Weights of a small transformer language model: width 64.
Each number is 500 + 40 x the weight over its row's rms, rounded and kept within 0 to 999. Layers, rows and columns count from 0. Numbers have three digits each. The size before them is the row's rms in percent of the matrix's.

# down: layer 7 MLP down (transposed), 256x64, rms 0.0956, rows 32-98, columns 0-63
# gate: layer 7 MLP gate, 256x64, rms 0.203, rows 33-99, columns 0-63
# up: layer 7 MLP up, 256x64, rms 0.214, rows 33-98, columns 0-63
down32 107:561529545482512460463484528458500529489502453450473489532490591481541474531473539484431471509463510558447472553492447578608491513474492505509451554464529505512439559445533531506494477445536436
gate33 096:544453477539542518498495540449577504588516422496557476475463530518486502493464543459423517479526441497560472459531517568505460435509508452555491533507542521434522526512429489546469522476572511
up33 090:441478483460542531495529533535478561454536484423485415470432526493484447472541559534477451535429490472503525427556532476513486533520544496498448489455514566513478461497517483466527430426485438
down33 092:501490511516506494518520485462480495503549473558487533473590565527512525430559538450536502495542507562492541527485494553489455523449417533521586480459523424474491424424452537553477547513472510
gate34 099:565542454452530468557439534501593469507459514518567525492456474451467489512471530453494527527471508545516513510498555500520490477424469499506581448515534582468494504441543444479510538487402495
up34 093:446464487445490484472517514482500536500484504569489509471514500519508479505508519352455549463499564483527489491445530582493522435492521526477460510511513472510489510514480468453349477460464471
down34 090:489596506584500453530527521581493501483478533482517478506485472481444546439490467566545437495530498517431459530488557482476597527485489466438509522429454454463489502554474526484562524481484532
gate35 104:467492486519456482378479502468485481462484503517483472488503524486515542542470504442493599453564429515517544482478554440546418538448510542452504534547462470509485527565488462498521490493434561
up35 112:545544485499563410517458453487540527487518513494465463507580498600493537510606512526536502533531577516485487480503578512543483548452562553488501514513507493529483514477486475539531492426427503
down35 110:478587495503554484416411503493525485525475490502521602502479508501485546439498508483532524470521507508541522504483479500515561464450508498538476449470468481446495447412473532527553484625500473
gate36 094:501585494558485463517509556442502482567449430513526502458463507517519478550520426432513498482457442476488528489383487508410538442484532504452521549490540442539513518522546547496492509513484495
up36 090:516470507533557431449470513495585522500503483552507480533519495414569498478558487495559535480576529480532526550552587525541494499485486469522531550468547497531527544477490604466509487451446513
down36 090:530586449526470474564513510529499498535512465490544463461512505538444458510592512464510508535436494445471532472413480436405501450483468517437518536436502521485496532511518470486514452415483478
gate37 101:550485528488568481488443476531548472402512530460504467450496567550516480481534517483487513491424450456509522532462513577521501503528504554541464459520405517458518561532535519496474570486521585
up37 099:477513468525496501493523512544491430497492477493505494447497479469478537536583534516588510483493518459519529495516408555520444560544485531569577558497436546497476527440456462558500461457548429
down37 102:506478519426468527514542435457503462555459461554473539505485428587585472485429520472507496503535518497514566523497494539460575503434500558526413454477498507481514507465526479438510489521538554
gate38 103:515449531448548448498466505403528488523476603469499556546479469516517494524437494551533466467463505548467544494527493491436497484447524486526438494520410518460459437495436455516499496534460440
up38 106:498494519596481439529546534476560464516483545551489583453479503504455511484480489525539550515523576476457445466522486526501526503465388508462494484488535487483520438548464419512501570562502530
down38 111:539485483545432519540475447488494494534539436511457419541547466520460506469573530591498488546557449437497494486434549461497462553474500470500489576509495440490547483442522470565532484533507506
gate39 093:498514524499510545444547564537411458483459478484500555499544541464477469518548510499539451543418508472500511567426520527539593489521527529512503533506525452487463523535519424521576559462511449
up39 110:531507398568481531501488539526476519485556433525503527515486525513538546590579498538439453489424473456490449479391479510479518480517508471442499583505506509537523522540485496551527479479515474
down39 106:497565481502557467501520515451488462489526493512384483492499560502532514477524443506469525525480505499494513565575456492516370475504525475496461496541484589529445513574463469516500463485468430
gate40 096:535439517474480519443509538514525493455489555449438491478559503476565526539519574450557479499507463498504472619464573520497545487533591499488479513500489555482547481510497535513424568521473474
up40 093:453430530473471526531517516506481527543463457540488425449508464479458446486436491518473494597550510488432512429476545460488515585559510482543530535498448490542515524544509436467481558549524456
down40 097:494525504530462531485462494534487527434559504453458491541562448500571545582537493507525539490526533540465546568500479503441446426458504508481535523472506410449505448412518530503485451470473458
gate41 095:533540502494431462484502546478533463502453503511477495530416477540483520433460471522486506451477509532495593476471447530521461553507413487492491530557560531613458456509473500463465434450480487
up41 101:478537451564549483438556491518481538518535536551521491484488487428557483508516471489454419418459520496515581499470497502494542479510533449520386503488487444447444486529557456444465496500492470
down41 098:524480565511503510481449564524556518548443547446485422520502476488476522494517601515537561475484462518465486488544528543523497499414521522457601487477525526575529424499436482517537488493488473
gate42 105:507475558586470448522552555464480437498502476518519600531503518536453542529431540431588477501466555483505528491501504486503487514561492464553512453520496495482486520524509463525592547545468441
up42 104:501499549514497533480469494544504470500511513445623573525503523484524540454593504464504583539537538535456519506462411460517491430546562527530462498520555497473474469524508532460518544470478456
down42 103:461494493532526545533478540455569480488554515491589422495516515464470528515518483487480482360523476516481481581445459541508515567471478499524515440540498513430477522450438480516492449466477490
gate43 098:526469443470453557435417465585503492506482470494504540564480478486448509551507556476453508497450512479529534496446493515408487509468534492580470448555545497482459542529542481449551532449454504
up43 102:616452526484480464545473551526431515538444543509537500521503453520538475515485497496493464446480559408462440476505481420485424523524540567500507463498486495474506481554484475448472430536504537
down43 106:531462481533491465488488526432577495489581522476455506516552508486544471509385555494460503500483449501439487548515448561446531524471518455526534513423505560518553531493469488399505508517527484
gate44 099:536469555527543501509522531469478481504492538472514476469514517513470431524535530522527451518492581514623522526568618480503527539508516445482505471478528524428480435487449542524428509457535511
up44 102:455467514530497468481496503476548545504431565567486539493464559499438515555445553535564500454533456459528415443578535493552510480598469491501477509535561511510436485491548520495470492513513505
down44 110:461497486551502511500502486488558463495535507507477421426554491497539561498491479501476516519523457483471435509483373484462427530541482471531424533507503482491499551470560410457546445500443479
gate45 100:519484550513544554511510474458467537497463460511506557465481527558481400466457520487473492386517489499497476485574467530431506498482466514581475478492501478449391483465466459511452496533516561
up45 092:524478572480409524447499525536512471493521484471515523504525575455550531532520447512510506559504484473508469496524540500516461558559481474538499591485426507498452401518429514569494474502429545
down45 091:491540578470523520563501505520555503528448504503511525489551527465417431430530480516497475431525453539477526535476533432371505462487498533457454449469525524490489507504536482505428549472485462
gate46 095:512519434486489516506503507557541569534495521519587517557515550465560460509587541506525504523536557498522474513457555494556374560499508489482480431516501544497506538501498503413451478471496516
up46 105:542540517491456516548536487501513535539454587510497495487523497478504456496550469496518582485499423549500606458488446515544424570506500522574575518514530447549524484513555504460537550500484530
down46 103:439457439537483511412400524561435479550516531555508523498392444475495550514448507554503514457508471497479487497477539472550561452474512507459517473529513446460460517558454473521498479495480506
gate47 104:523425505489517474474488555478506522538552580535495502499548466436385494508534481438590472546492492454516495439478491478476448488480504454510587501502506478500493540512491516505529375499467513
up47 094:487453532569471526518506517570472527579482566496512455532514489463477483537471571472500496487464452492584502548482492507526513474411486578420533468502507540432530453496597518498450528482519501
down47 106:451511485459515494557554470491535400452457488483526591551498474495576531576472516424468513493520410492464527490529450532525490570482526472575509565480498513533530501482455494529551524490515479
gate48 094:539466474513462522530500539481500508475517522533524495494466491547497429506494569426540432416493462372559557466509444485456526465469453511515500534499511526475459454549472428535536552524472470
up48 092:530550459491472467521544545502528434463433486469598518449498499492524564506516453500538549497494502493434391517519489498497570525528488463504521576435490554539505444507400507503526524504487517
down48 093:522510529575479487510483418459462536544612546473436488495511532489438533493581527502472552498505511513553510505557439524554571541536483490486502449489469438467541539494485505454469475517517424
gate49 104:467468505477451512519473481483506488470510505547405471489528543507486550498455483512482466405521550512525584523486604473517407500451501499493589492517538435474525480567504502482567511495435500
up49 112:516534479427502505518532458468523436456513489482538489509607496546486492505430537430500486423515541526490580501458516535437589501515464533529559497548542508517524540519490479522581493448458535
down49 100:516494531424409483478530529574517461460481501496523527516521522520472466488586482509507459531486514462423572463547441513475414459509471514496564493427487461496506479477525521537429583511532463
gate50 101:485535571540483506438462539481442536535572485488492487487501520470506486483514523465520501525507574463495487410530544388491470419479503550566489536505538480522518523556500447453471572509553554
up50 100:529497559512495520427449497549465478478473472534499539552485500476478536526444539529491545523391455521497509521498510450506460541550500502435492442506530483387540573546485519520474525480599493
down50 096:458468498500502527529466476447486479492594600499450501523489443464524578459521435476482483522437483516494530516500543539455462525491438547641490481433520471491476514521508495518465553482508511
gate51 094:529457512443541439453526494433554486489597509536511536497440511485548507540550490515570461520388500569535463494466540521556539507556472532506459513530516523434465535474527526495538514519443490
up51 091:439569593507526478498551541545500540501436558522573509433519509566469443507504564538476492508472501485511528462495482468516512556454470494521497527526446408461516443458489495477463479562544559
down51 098:469453463563430531509463496486439476490534482492478453524495519421506571507455410547535482590493535496516464457468496485491447459493514468527556497506530565452513560471424536582484534488518490
gate52 102:489484531491567441471551537489560493532513547467495492495416390488545540485511474542522511515452501591478415582524545580486478463518542487518480484503502425511472525511529448472463489520482516
up52 095:574491549439530540585533522493540511573552481486578521523522494441493512481504522450504490469456523528527467462514485491514538446539516545456575491425437472503443533519522442499411498475454526
down52 096:526490422551492476466527516541508506507505529548495489542497501565513542494601470503570500588494470469512508481496536594491556528465525453530560568515501486557511440483484483542538509578565544
gate53 095:450433527529514538507565590488500495475426471448490505420475508582470421540497558539473518461495461516484488428479533468534524515481529531446488525531496539496508463557467489612476497493509516
up53 097:523546502509457520481547444508526500504546512539473506531569575518499518525564518467457506536461506460528529471487514414454518461443515527571574600495476606521472520462485501522549484521548455
down53 099:400463553550493523516533528497486548556437554459484518468502519484468527526484561544498467529523501541489429452489541574557502496552491533482427421525519494512490521587521472523411516509479526
gate54 091:533463516555553525570506577494411491479470510522501500514487429515537462449469563444463540437502485488504516519523542473529455512507448538442517437550552478537426427548440487492497510481484552
up54 093:505510542427440535477543514517480438474471524499464490451492511488412517504529525561566447549472439537457529520520475440525592494453440498439490561557520524520538490451518520466427475471515528
down54 102:467497492548543494453418482465501477515530464465494475506536502457611418486524488534427508476503573523460475441419558579550476455490483531537507556477485521479490482460514492465512558459450507
gate55 104:497497523452483511470453542576418538514543428475588493460507551545477551513503473469519473485517526526493544480350460424432466514525518544518525505529501503518470495492504476514494481533501439
up55 103:529472435472497468553512453441490456489475523428495492454575542470488451524480547508440458517539546506519569488561479490530461537501469515495504444604499514525511456398526536478520472444556509
down55 099:504550472588499565469420551493467498455508495492509501543430465557509479378526482511472483523491448494560476544438474524539503476490497506452508549510482445491453492464434478500451562568508524
gate56 098:544514519442542455501498546488486524459472573539439537489462419507612500494458514424451478490515527433563507512540449457537527470506490495463523519475591477439494496522478455493479563500481541
up56 087:570512514466438489467536479445516589469483517521406429425450557561483481582511504498484444476461496495438509515520529487540479527558468503517455523507487547541499563486447511465569495529491506
down56 095:444473466553511533527479513506542455547525527459613544468543512498527552463504460475481494470491494508522488498471490518504633428456471477480511423542451476518481438478514554557429481523512485
gate57 102:486527551506524501455538491523458498478533512511433484477550592571485485572549494544495562483496522458520466513554464475502477544533540492463558484511411433496480561516414431513506506577515478
up57 090:564505506489488393522484500459525448514536516523531492511553499455470467404473471511474488494527543457489486523527553484439487511525543467544470545457468599446497542552459488469520539564587469
down57 089:487496522494524519528550569534464537481525527450484427484503440577467488534578539544523461470532480511457561501409437467485474546454544505429522470519467411546463535515498463525537534487530521
gate58 102:456521549420516503534535492529482536555543563428492459438466522525489498575478446443491477477519511526613525547455508483473556444491515540493496520529464524438507413528482480521528543493478554
up58 100:549532474607463592537512497470546535463476409479539472455436502533486488471515472522577475489500528437487583455521462527465494447497471498524498527554509512483504452452486582460506534467497494
down58 102:479507451452427484506487495544454545481470453551505544509525542482545549545525482471484532482412521463565467510549540467477500442551548392443501512452424539482464515504458426522467490522496491
gate59 092:585562552517494442536483490488471475575459496515467461479487501455511456506499476476541608481448449501484510441510496508572531465555442465510523550491450445495475474573517542514480470423489548
up59 095:506484453527403536485503515550543473470544507522477481509506524454518469418516454570519501563520504432507453522467469569506533538485471612497452514488509499485465482421446495528488494514431424
down59 098:549490472497527495454482540533494486570503403469485531530506483527465531631459471467544562490490550518420543469513537448502485453531549431482513432469470505523539478529542505475450482552517514
gate60 097:492439496486485502436505559486546518480498477494472529446410531544519433604533454561509544534429493431504568530492480499463538482517489460468555509473501462486466548516470528490586519436472487
up60 109:440486516466514557529515589523565451472464468536504504576490542487494449507497475507539482457489508472530508470530462440477485474512493575588465477493418503585502487457522518423541438549469472
down60 098:462493463430537549548453546436481502523485531573501555442520489495489515543450499467519522484475532456508529472422541495530537526524452496457539496527459510518436563504564558512577587445524471
gate61 094:507453478490454541536444428578484504503510501487439460543518529492461494484467451496573508444467498497533463494562564545404426459539487451520530543466476457549514461488480544541449530552523464
up61 099:500467462500558542490456556452472481430496513437539529500479569523494512506517479478475453537501526565479464516441524484481389541480542557512523487551492427446578491541505513582543554480508525
down61 108:503503488510475481458545520499508484531501521538497500482539526529463488556449379497503494429440555534555548451522427547493532496441480543526481592464513461485484536542528535509506532387525527
gate62 111:510482460465564506405415510503528437509524533472481522472423515470525548533491485542633482516512531559522483556512492513503553500435542514525505511514493553509453416518480508440459516473491492
up62 103:489522485554503535552493551525502507492474484575467526525538503536578498548538410602585532521500546572507489437503545447460501496518478480488530475545544496468417490463485483571506474487526537
down62 103:529371477477490500459459475489413547572489453500526543486486532505559508480463567437448481481467476459462518471541424484539474485529516580547451512478465501491510522462491496460464499575509478
gate63 109:463506556489481498452542509553546531471517494528447594490489545481468500519534500475491564506530538482471498561572452518554530582496445526447461505483460495525479507472500468517470543376479423
up63 101:600514566539489502405469436509553517494543415436486437462477504517518515528525513446504458480469432491496516496540525430475503510561526495494492488507465481554567496498569526495489549489441446
down63 098:461543517491524521480521526542486466511430499543428558473492497520487578532483519474596473525502548499498538490533458522603509554470520518470566530523588433492505543478481548510447458433472477
gate64 100:520437521531442513546516526528557463467468554602428506516480487575489494540520503494489531431478459538565438458563493509506496554523450447496466464441489451475471483507575427478482518490485523
up64 094:442438549488503432513517441489509470498453496496542498447519487443518528480470527398502503476574524520548537503501457461544505562466463485533608524517514530429500436470501522474579539485460470
down64 095:524547459500433534488422574469546443466486512465455524480533474505454424519550488449509491491460529497518483453543462478501488455531473463444479432494536474534495424483548392468489429484483525
gate65 096:543483465556510508545463514498589438486454539461444521489476480580544541506515512544477463517505497531547442479501565513501487481507562446535509498549492454472544537384454543473515532512567445
up65 099:566507519467470471441505547473510517592509557516524555574494517504428512511515505542456491544474514582507525527551514547542484484473499398507518505467572560417453476475534485458466538466520503
down65 100:550518501527506467503433465494526428453477506542445502479503511460547436459462569580582466501530476457563505464475537494551494485532536548535386472498460456468532502437460495488517472493504454
gate66 109:456475491469508485480437524491498470532460484434463571530530537539439553529521560499461505526460463498498474542522511582463403412480487506533517528444541482512457441496505503508599430506471514
up66 097:511536533460507550552492542489495570461569562460531415424543464443493517472532386560461526508458536491462490515500509490519462579508521498484473502528422513477519532544548487505460473473499452
down66 109:560488487497465572519460466499408499516507528572463585546543492538547491511527473537534484567504516538514529452573424472462464449518500463455533486511498490445436500525431467508519555549458480
gate67 103:420443494486443517524471510506509485519448545474435520450476439554507494509507520542428525523465523496479454556428523482540549520486522511476433463510451520392463527480444495503490608507502534
up67 100:519404554488433511502471544493508537497482431455517600506482477550507549478529469518503572520506530472528510513590520525457554506456440418559538536524476531508426472525527509493470488482506556
down67 100:497531515518583535507536438476531437563508502509504471499523538462488544438483507489444508581479538457512493529500487496595557589456507515546511463468463515478576552485419483521514512513534426
gate68 099:481525461504518443537489518541478450550446467526522588479463498498527470404546559547410505500484440499557478469473484482443467465536599476494478526525497475519574519489492496528556461448522540
up68 096:504515492471488542491553614529514529533519533464601469481474503533447535463490459465497470483502499539553519462524470481511499537424530513533571492436554533448477475580510542539483482532582453
down68 100:525555520575472495542485485508525500461492462513511503483548560536430502535555482507578516517568462441485432514492457481458517486562507516527462504520493415434521485453519576444467544548456430
gate69 103:451498486515514498437462398587494467529503555459488516498505452527456545563468517477570513511479514494487526507520428416482473525553544461523432571498519485502525454492568525548552498502444543
up69 099:556492452526495482472480480542542564535558514538497595488429560468443401482467532499480551518508480448485552490429506520454549514536422495566503494555522471500512524562536456480503540512513515
down69 107:449497485525483530499463457529486499549445493460508496548485502521413523526533483514461505472405441600518466510561507513530403426493528519495471502518474563486464508464555495445459456477584496
gate70 109:561511475491482457468459468565507498465440498528530461473459390507539455527513420443563479489409473556486555522484517514534555539437541510509512566506536529486534478546493504447528540454515496
up70 114:461501466492550527516456495524482498505491497479511533504485511431489454481478515437433446507556461478511587435475505481490553485428460456543468620461500527514461506553585460483476528423475522
down70 114:596527478460516495463477410487521500444451532561531480525412422497468492503508453482491469546473490490572513555471489558492455563498532499509434481490530504440473500531440468493510440519500578
gate71 096:558482514518483480516565533495502548531517489461470435469577435560475463563476482500510492484513428471501556495495501476461539526529489508582461524560514556594464488504482464423472513408465527
up71 105:475535526543477556536536477465502533443502520515488443559519498527489401510521561489472597500534520516572470542528502521555512495501483448477469574511463491546488467509567488524488493424395534
down71 103:503463572467536471496411490518452487518441478543539433484459586564484507499480510515515441435517556484438530485514481464484538430464567454504487527539520512466501501420579508514502508510564465
gate72 098:450404493478445502446463469495521516527461553390529517515532447476467561494500500512518548468511515499455445493479481495510587502557487395472519469531468487495520476438469477461523432534514448
up72 092:513468502451441568474516512548500530490536534519491464456627559521528523493438531506471552537542504517532453544491526511509552613512503490474509471528446521511494431468458498525534516567518569
down72 093:553593504493555486512482432490497535491480458498469540486408466477499484450478475503512437523522512537493557472476513511467490480471529534487489544494551493437505530611598507538469488453466593
gate73 094:515461514464519444548509466559545487452555434471514495503512461462516541534491514540447549466437480443505455462444508563455498508556505472584561471509532559496493508535508586466515517442513417
up73 095:493496561530496506473509481476499542548458500520478497546567569490549440478555421511516428472460489571491490457499544551446513472511465425505566416530461522469544543468473524489544465509467426
down73 096:495468467495514461494497454542499423423507506510458503465555505525497506546533541450498427495557477435505484528470424506537560550590459500482474511480492502543500444496539556470464515509624528
gate74 096:479547499500487463461524466427489495445505441537390445502411518504444578432458531525568547441519526518483521477489550467440508531542473489462473493537528495536440467495450494474531460478493476
up74 093:431553537488499508561522572479541449438448528504488443466486515555482464449486516519548552490512481550500521439512488493480478476474460551495483513466480566531422540452492608440477562515500552
down74 093:501466448575445476471517532499566518560482483469527538507519542546552414517478491467558542459491420490516513524503466534542472478583514474535540508436484474476558565514544522554473508528582536
gate75 106:507491453499552465580518478486461515481460465439518526474505455574458543496419480552541534496436446484521451476500486515530530558527515565521554520474492588506514541538437447436556542546498507
up75 094:496542526493402479500473556503484460507468531513551445439597543459522540488551544475463526501520509452518471461521505521541482466434520467449491531460476518473443439590502477528521500475595535
down75 088:533456445519560495464533583546473567477514488435523537541529482529459480444572439526557462470429444480533459534461529484495467487550530576508521499472553571528508476499467530486551509540458488
gate76 092:489455522504481502467541402506536430480427555420495534610523480501483422495504503513483397487477486493480531540546481569462505456467505454500515452579494490513481480453505488472515458517503473
up76 095:462455510460481550569564466485539461480477488490438521464527582508468499515455485502534472633524558503518500478546452563492462515518493553447442441495523484569512481480479441455473508451521503
down76 087:515541493493506526501532537450493568523440441555510483459487466451453490475448458576532626488471475522464557450471580498551518459518506458492589485499514489501500470481578466555518506483509504
gate77 102:466509487507562480452487477443529475508548514501429519427566461449538506560541561505586468458533474432533483522500539446493471495474495501537552518570514486590505547500481515441479480575525467
up77 100:390564489543519470444496456516483459559539486493457446516511527529484480489483445473500505454475532523533547454487512505444535504455524448468537596481531515547534565515443478443467476594479516
down77 103:525516482497477463499505490537485520410523556430539488481565538530521499520505432456494496454537479535536455519574530516439508514507415474498485444483515497492489439403539484528513615519547534
gate78 101:465534515436515477542455502615517558531513552476534505491510507470465495545478447483475557509478488505476525515464451514530480499508485506479535534533387528453497438455431545522510519506455383
up78 097:498502524524473513550487533503499442545531494478473540485583452527409476415516467491452557498566527411513497481481496489537515494545523494533531585487494530433510578588475512470540506497448536
down78 101:532468508476533510586514524537522515607506598499486512532541511437527520495533552568447473501506535510576517570504475525522457516510460499470543489463440494465471474473474506594527507435459461
gate79 090:481466574488560501524476483545474491515441459463517514502514491559470431512433466511439579529527475504511509452486502564509483548539512534526462506444595491531440502507465581473444420454502466
up79 096:575476615474504486557486503465555532522498460551470507411477499549535458453397483505476565508509515450504539478494461523541532504504454572527495497498552487527532523454493559478485453510481436
down79 075:520518443493449461571507462483511522524530432493433533476519509452495531542471448559508535527465493476492483512467499485545579516512478427501496523530431523510579508534599490593561569523495494
gate80 092:493526475506514489507509537558556412524555603489548485558520510509514449486489496506500474538467482452578525541469499538569482504512512590497447566455510503487505466556527582438439523499510461
up80 098:407540448449489480529496449495465475495442486467454449519497501493453470477437458515403450430454487480529498497475616490541535516448502494532574531476486528498501533481477523581522486453491501
down80 103:438486465534493519462399536562538418518523525485509470488516562497519471493580485461464504552526510458489526500526519469463526475582565523451509552520564435446529535518492509435422480522511501
gate81 099:496554522462489431532433442508516561472446527479501487510478470508479475582473486516545460423453539446467551492514515510510493537478567484474410566427530501543539538571538497472526492557473470
up81 100:559511550556459564520503438515502439525527560556541531435472455423542470463506508518465560448464530517463543495476486504486551543483506441503497458546516443451497501525490485498428518496508611
down81 103:532517499477466571509534524518509449515479534544491492546533542457493510480511453552522478510519474529530494420536517570541464492376424484512431459543515510499536475464469492622454520501512460
gate82 103:575497514464490490558419532511501496578511490416556573505547541542580497502509485537459412542563512478480481534475530471505504444468544459467476545498525478499485527535467480510508466515486602
up82 097:475531436478484498496577457520513435527515598552474521564507494518457569512453505467548415474524489498530466441494464520478516512473515436516552521426541557481480548514555493479412486524504465
down82 101:420567509509546523480511503475545519425471431542506539437485506519500479523530482423480600529455439512541586526493487515529528489559529460522503530548473550524581458472506480538463523491546505
gate83 102:576540481497499477447470529473506512528537525553539548508434452515562469479461491456540504491469503442588464571473480500576512515429451405485548495540490530480457492463494509442475497456430500
up83 145:470540535523500514527505503534454547518494493529509519424506543512433479508500568459429509494497521473574505513562449481551568503431405484501476476525468532575512472464489560464585486466440543
down83 108:514494502527543520491512454431498587506522438522494521477502521445410562469547604495496488495495577500515500517523481512455506478525439465542436510368441494477542479523480527477522507474509513
gate84 099:509496566491504467514501516556484523454494548466469433470471514519544473481496539555493533472502577525449484558570608481523438542493485475573516531535551514459427549497461512412512519458471480
up84 107:442438483515462558500507560500515453492521513505431527518524390521457480440543522497494475467541493467565507557464423547479490550535411464489532509489449548529515460497524524535484431454518545
down84 106:484492526542480543514496536491508512558474523520485547481538502475511497510444525557526535495457451520441460552485579602522572556472514492480543472455546523518436543483430569467576575512496470
gate85 099:505488455523547496488532430567414506573509461492485471568495526512504523515512396493488434503485544602458523486469503496466485561468567502447518517524564456538475512480534449496486498434457512
up85 101:481438472523567453546471562473513449493436424508481455586477451458542479551492516468514506485472485530515502552490505543540550497508578468464481513512526526601480489549446545525466535488448558
down85 096:482522485485482516457519474516535474502598540477498455482450522515487480408552423574485484571468392529508486488533490521439525526469508503504466537466449523444517523510517428482465476411470527
gate86 093:420448464500447483534477515442538495462495453450501511553491459506502458463510521466496506501490511528490480458420457512514555519485431383513457494458437461526543453498532529517505592443564515
up86 104:488513485490473427479512425505514435541472492483526434569528457535531547497506483456420505507532467496412537459480488583519476525444518459467475521446485560535584486476466495553467574527507517
down86 098:547494483463558578542506441512478509549481511518510501484507525559473505569495528544424520415515521482534497497579509418553521458516552602505534468479496541517485465447440477507499435548475492
gate87 105:455486454512426442481541528448466426521465489516525469535471490504463491491513471458499489471475448483522385481490554509498480478423539501456490511510449512474515461568503544521515426396575511
up87 101:501538487536456425534612399469540514478517487532490490525554449482473447546456488560513427490582525518462473477524463503511473525504562503546523491482523472495498495485484466524604446527500533
down87 098:490477516525445540480497504643521501526518495521463547480427585489502494517524511530444403442461538506514570519547518503496414541536484503529478534470546428470489550497470492508464503507528490
gate88 095:511554443415515390438563497491434544504470524470479481490501582508487495525501470484481502450492512489535476454503435449483542494448547509464472531509444459551538527438471490420565495482486476
up88 095:480555411529496531567567443464485572458515502458544527481457478530526494526492492421430486449524468575492506535483526433599491513492465493497474509495475499546522528467547406511470493497507460
down88 098:555566521442503442499528517578461500455581581508488538531490480519486512526475519496527518438537413528435475563566454535514460538519539513503500548465503535465498450557505543491500515565438487
gate89 099:496438567491543504459585531472476436482544490541510549473467503530432461551452485542457518521449430500577383494495470445520462430516464507456515492503511519545527531474519502510457478523545489
up89 100:593424502516513518526401462501512498535524547502497549536511445443486543484491532487490517518424561473409507496503505489490535443542547473552530425467535517443506526547514561478528452455488534
down89 103:517545516581535492480494535565441540387506487475489479503500468504431455489539494483461507488539532523536513497485551515507509533516458494426456490566477497604511446449541484553497548438466562
gate90 087:480530545506541518552508445517516450524541492519565548475516464500465449468473446494489394532434491517519479462446475482468554459484548488430446522564498522414481476532483431522595509492498507
up90 124:433503488509507503512525460478448483502423403548531522475498485469504552416534486540554480567466452502549512515461444511410468474561483532440467487596508500480563514457515469478525527485510482
down90 115:464552538512500519476472506547512487431452416512505416565516555537547511527480510456559527531482454486509563485558534553433499427571536493459535475525497512539495533422502564495488486518506444
gate91 099:574450546572494496482511523503592512494558465535566458496534481493463490502526487412474554480567561524481450510544553443529471530525491473487456466475458515443539605511492494453493532472494489
up91 099:569534527488475542526562475507446495533517527466460517504567475489473422510509440493570531541604442483532477495542446482445515462486500520477480467508473551576527427532523511433467428486480501
down91 105:448486431582506500551515443455456551568495495456467477461470525521506483543451543464442570521456478491480556515532503526548523448464536534435486463421471521485518530508462426449486514543523448
gate92 095:476424563557472543506556462486579474428542416495496522502558480507531508486547517542478488506445520518516427448572491542490428442500469532497543458529504524558491456519464462470480511477541552
up92 096:538544564514530525518497525485547460520474502531468546486488524538501481482521569474495439474533514506497441415448507420524504511447441525511526486441437520445511441442498516619535472559482542
down92 099:459478468400540489471488434503436570505523545529467517462431552468511486576428501471487510472410447534503542519530415530519515534493497552490490479503560562490493561497500493450487527471525523
gate93 096:507546464471504494443471480526510491547459456498490554511391415472517445595490484522595523464495500496548427518451486533583555495565462474481501492468498504505484516471473561525465503525475537
up93 091:454585528480434487468569462525411576517483539525440504559543494491546497561502525443599474506459518520448529429512450527461507534474517470496515470510479521482514477502511443513541503501426472
down93 095:467417497512507432556525488546542441467517433501502489502518585443429488523576539572480540492532452468512513567461515489523474531416477535526553523496462425526532493497510515557476507516533530
gate94 100:483508567529434482604442467474555520427538559520509514438497472429475488490480490545502504464513487455596533499515523537475498537564521535462434426448455487533470486490546490499497466469549494
up94 101:461535435475540518535478479465449487453541506526539482572410508516496472482459535528472497459451472530542541436459534508570511506464525425532498478517470546420466534473559405460437498491505502
down94 102:563514488480489513476484506528540537519482518484478399504513565502580479482522482455518480482552483477494575462510442491428540459516452511481502462442529506593537429571503534514600461491522486
gate95 106:530498538585569526460503456497576487574455480511457497468562528487524458519491448499505420515527464392501527507434452496475545541501532475508518519484521452558480550464434559518501501518554480
up95 106:508479540496520470571445523502463495495477488534461536450502529488552470510462423481453457488486550471481547521491532531469511411499390449566404547528502457480485472494535513578467466467537469
down95 112:414461477516442514451458523545521518552521549428484454494467514490546544457526482465527479506547468426524494505374521500444463457461513502463474516489477465563459493456507561532526488510580483
gate96 096:517458483578478511458528528524515398488512443513521503447606491527474502475565501513429475462536507462482493526482479553530552486470567489492507480459436492540515458454493599416502519520503478
up96 089:534517518474401495460506500528477478510483537516525481488523505539565512562499558415566518572524556453521523463563537593488563588464515510513492484486445527494496475493536472546563507491555475
down96 093:552560515519587507455507496494490459459500465432447499500456478518450521515519449596494535504468501459502508499507522462437515476473546444482520558519516537450500601477479565491404463531446493
gate97 100:528563541493513504417511463500495488466450492452475548525534508495442483491544463425485469483460441497467422497524556504468485404583549495555512473444462462546536442525490543489484466473516566
up97 101:466482470536528541473439505542480470513533434451522562543568527516442470500527530523497492537517502534524536483578534511537568515504637490503572538457546474423499476508501481524514484440495545
down97 098:522479523436509458541464472402543477463453417495492500508479494500539488430469442439454472565473542536524530492490448548476476560437460459500504462523460434539562539490512509526482491415503513
gate98 101:475526498480565516495553498483449486494527519465451541462502412541527526478480541496483564514579514449444536550502487431416419502540539507532472526487459466518474418437465449499479525473532555
up98 103:447484513529496514478569478500501454494496485465413516459508551579470572476538534525528532515573479493529479508535523544427493443499599514480445505489487512397547502457454494435495489526489554
down98 103:496477506430480448468509418425520530449466476499476495591503533504532503536522466448545522495464503529441427451514497532501566510493532532501506519558527558537518527558577523466459536417452474
gate99 098:431448606511464476565528523456454481551525470448511559562501544450499496459509543533490527497523511527511428472451504536545508460424518509483516490560417441545470535500448493503499524541453477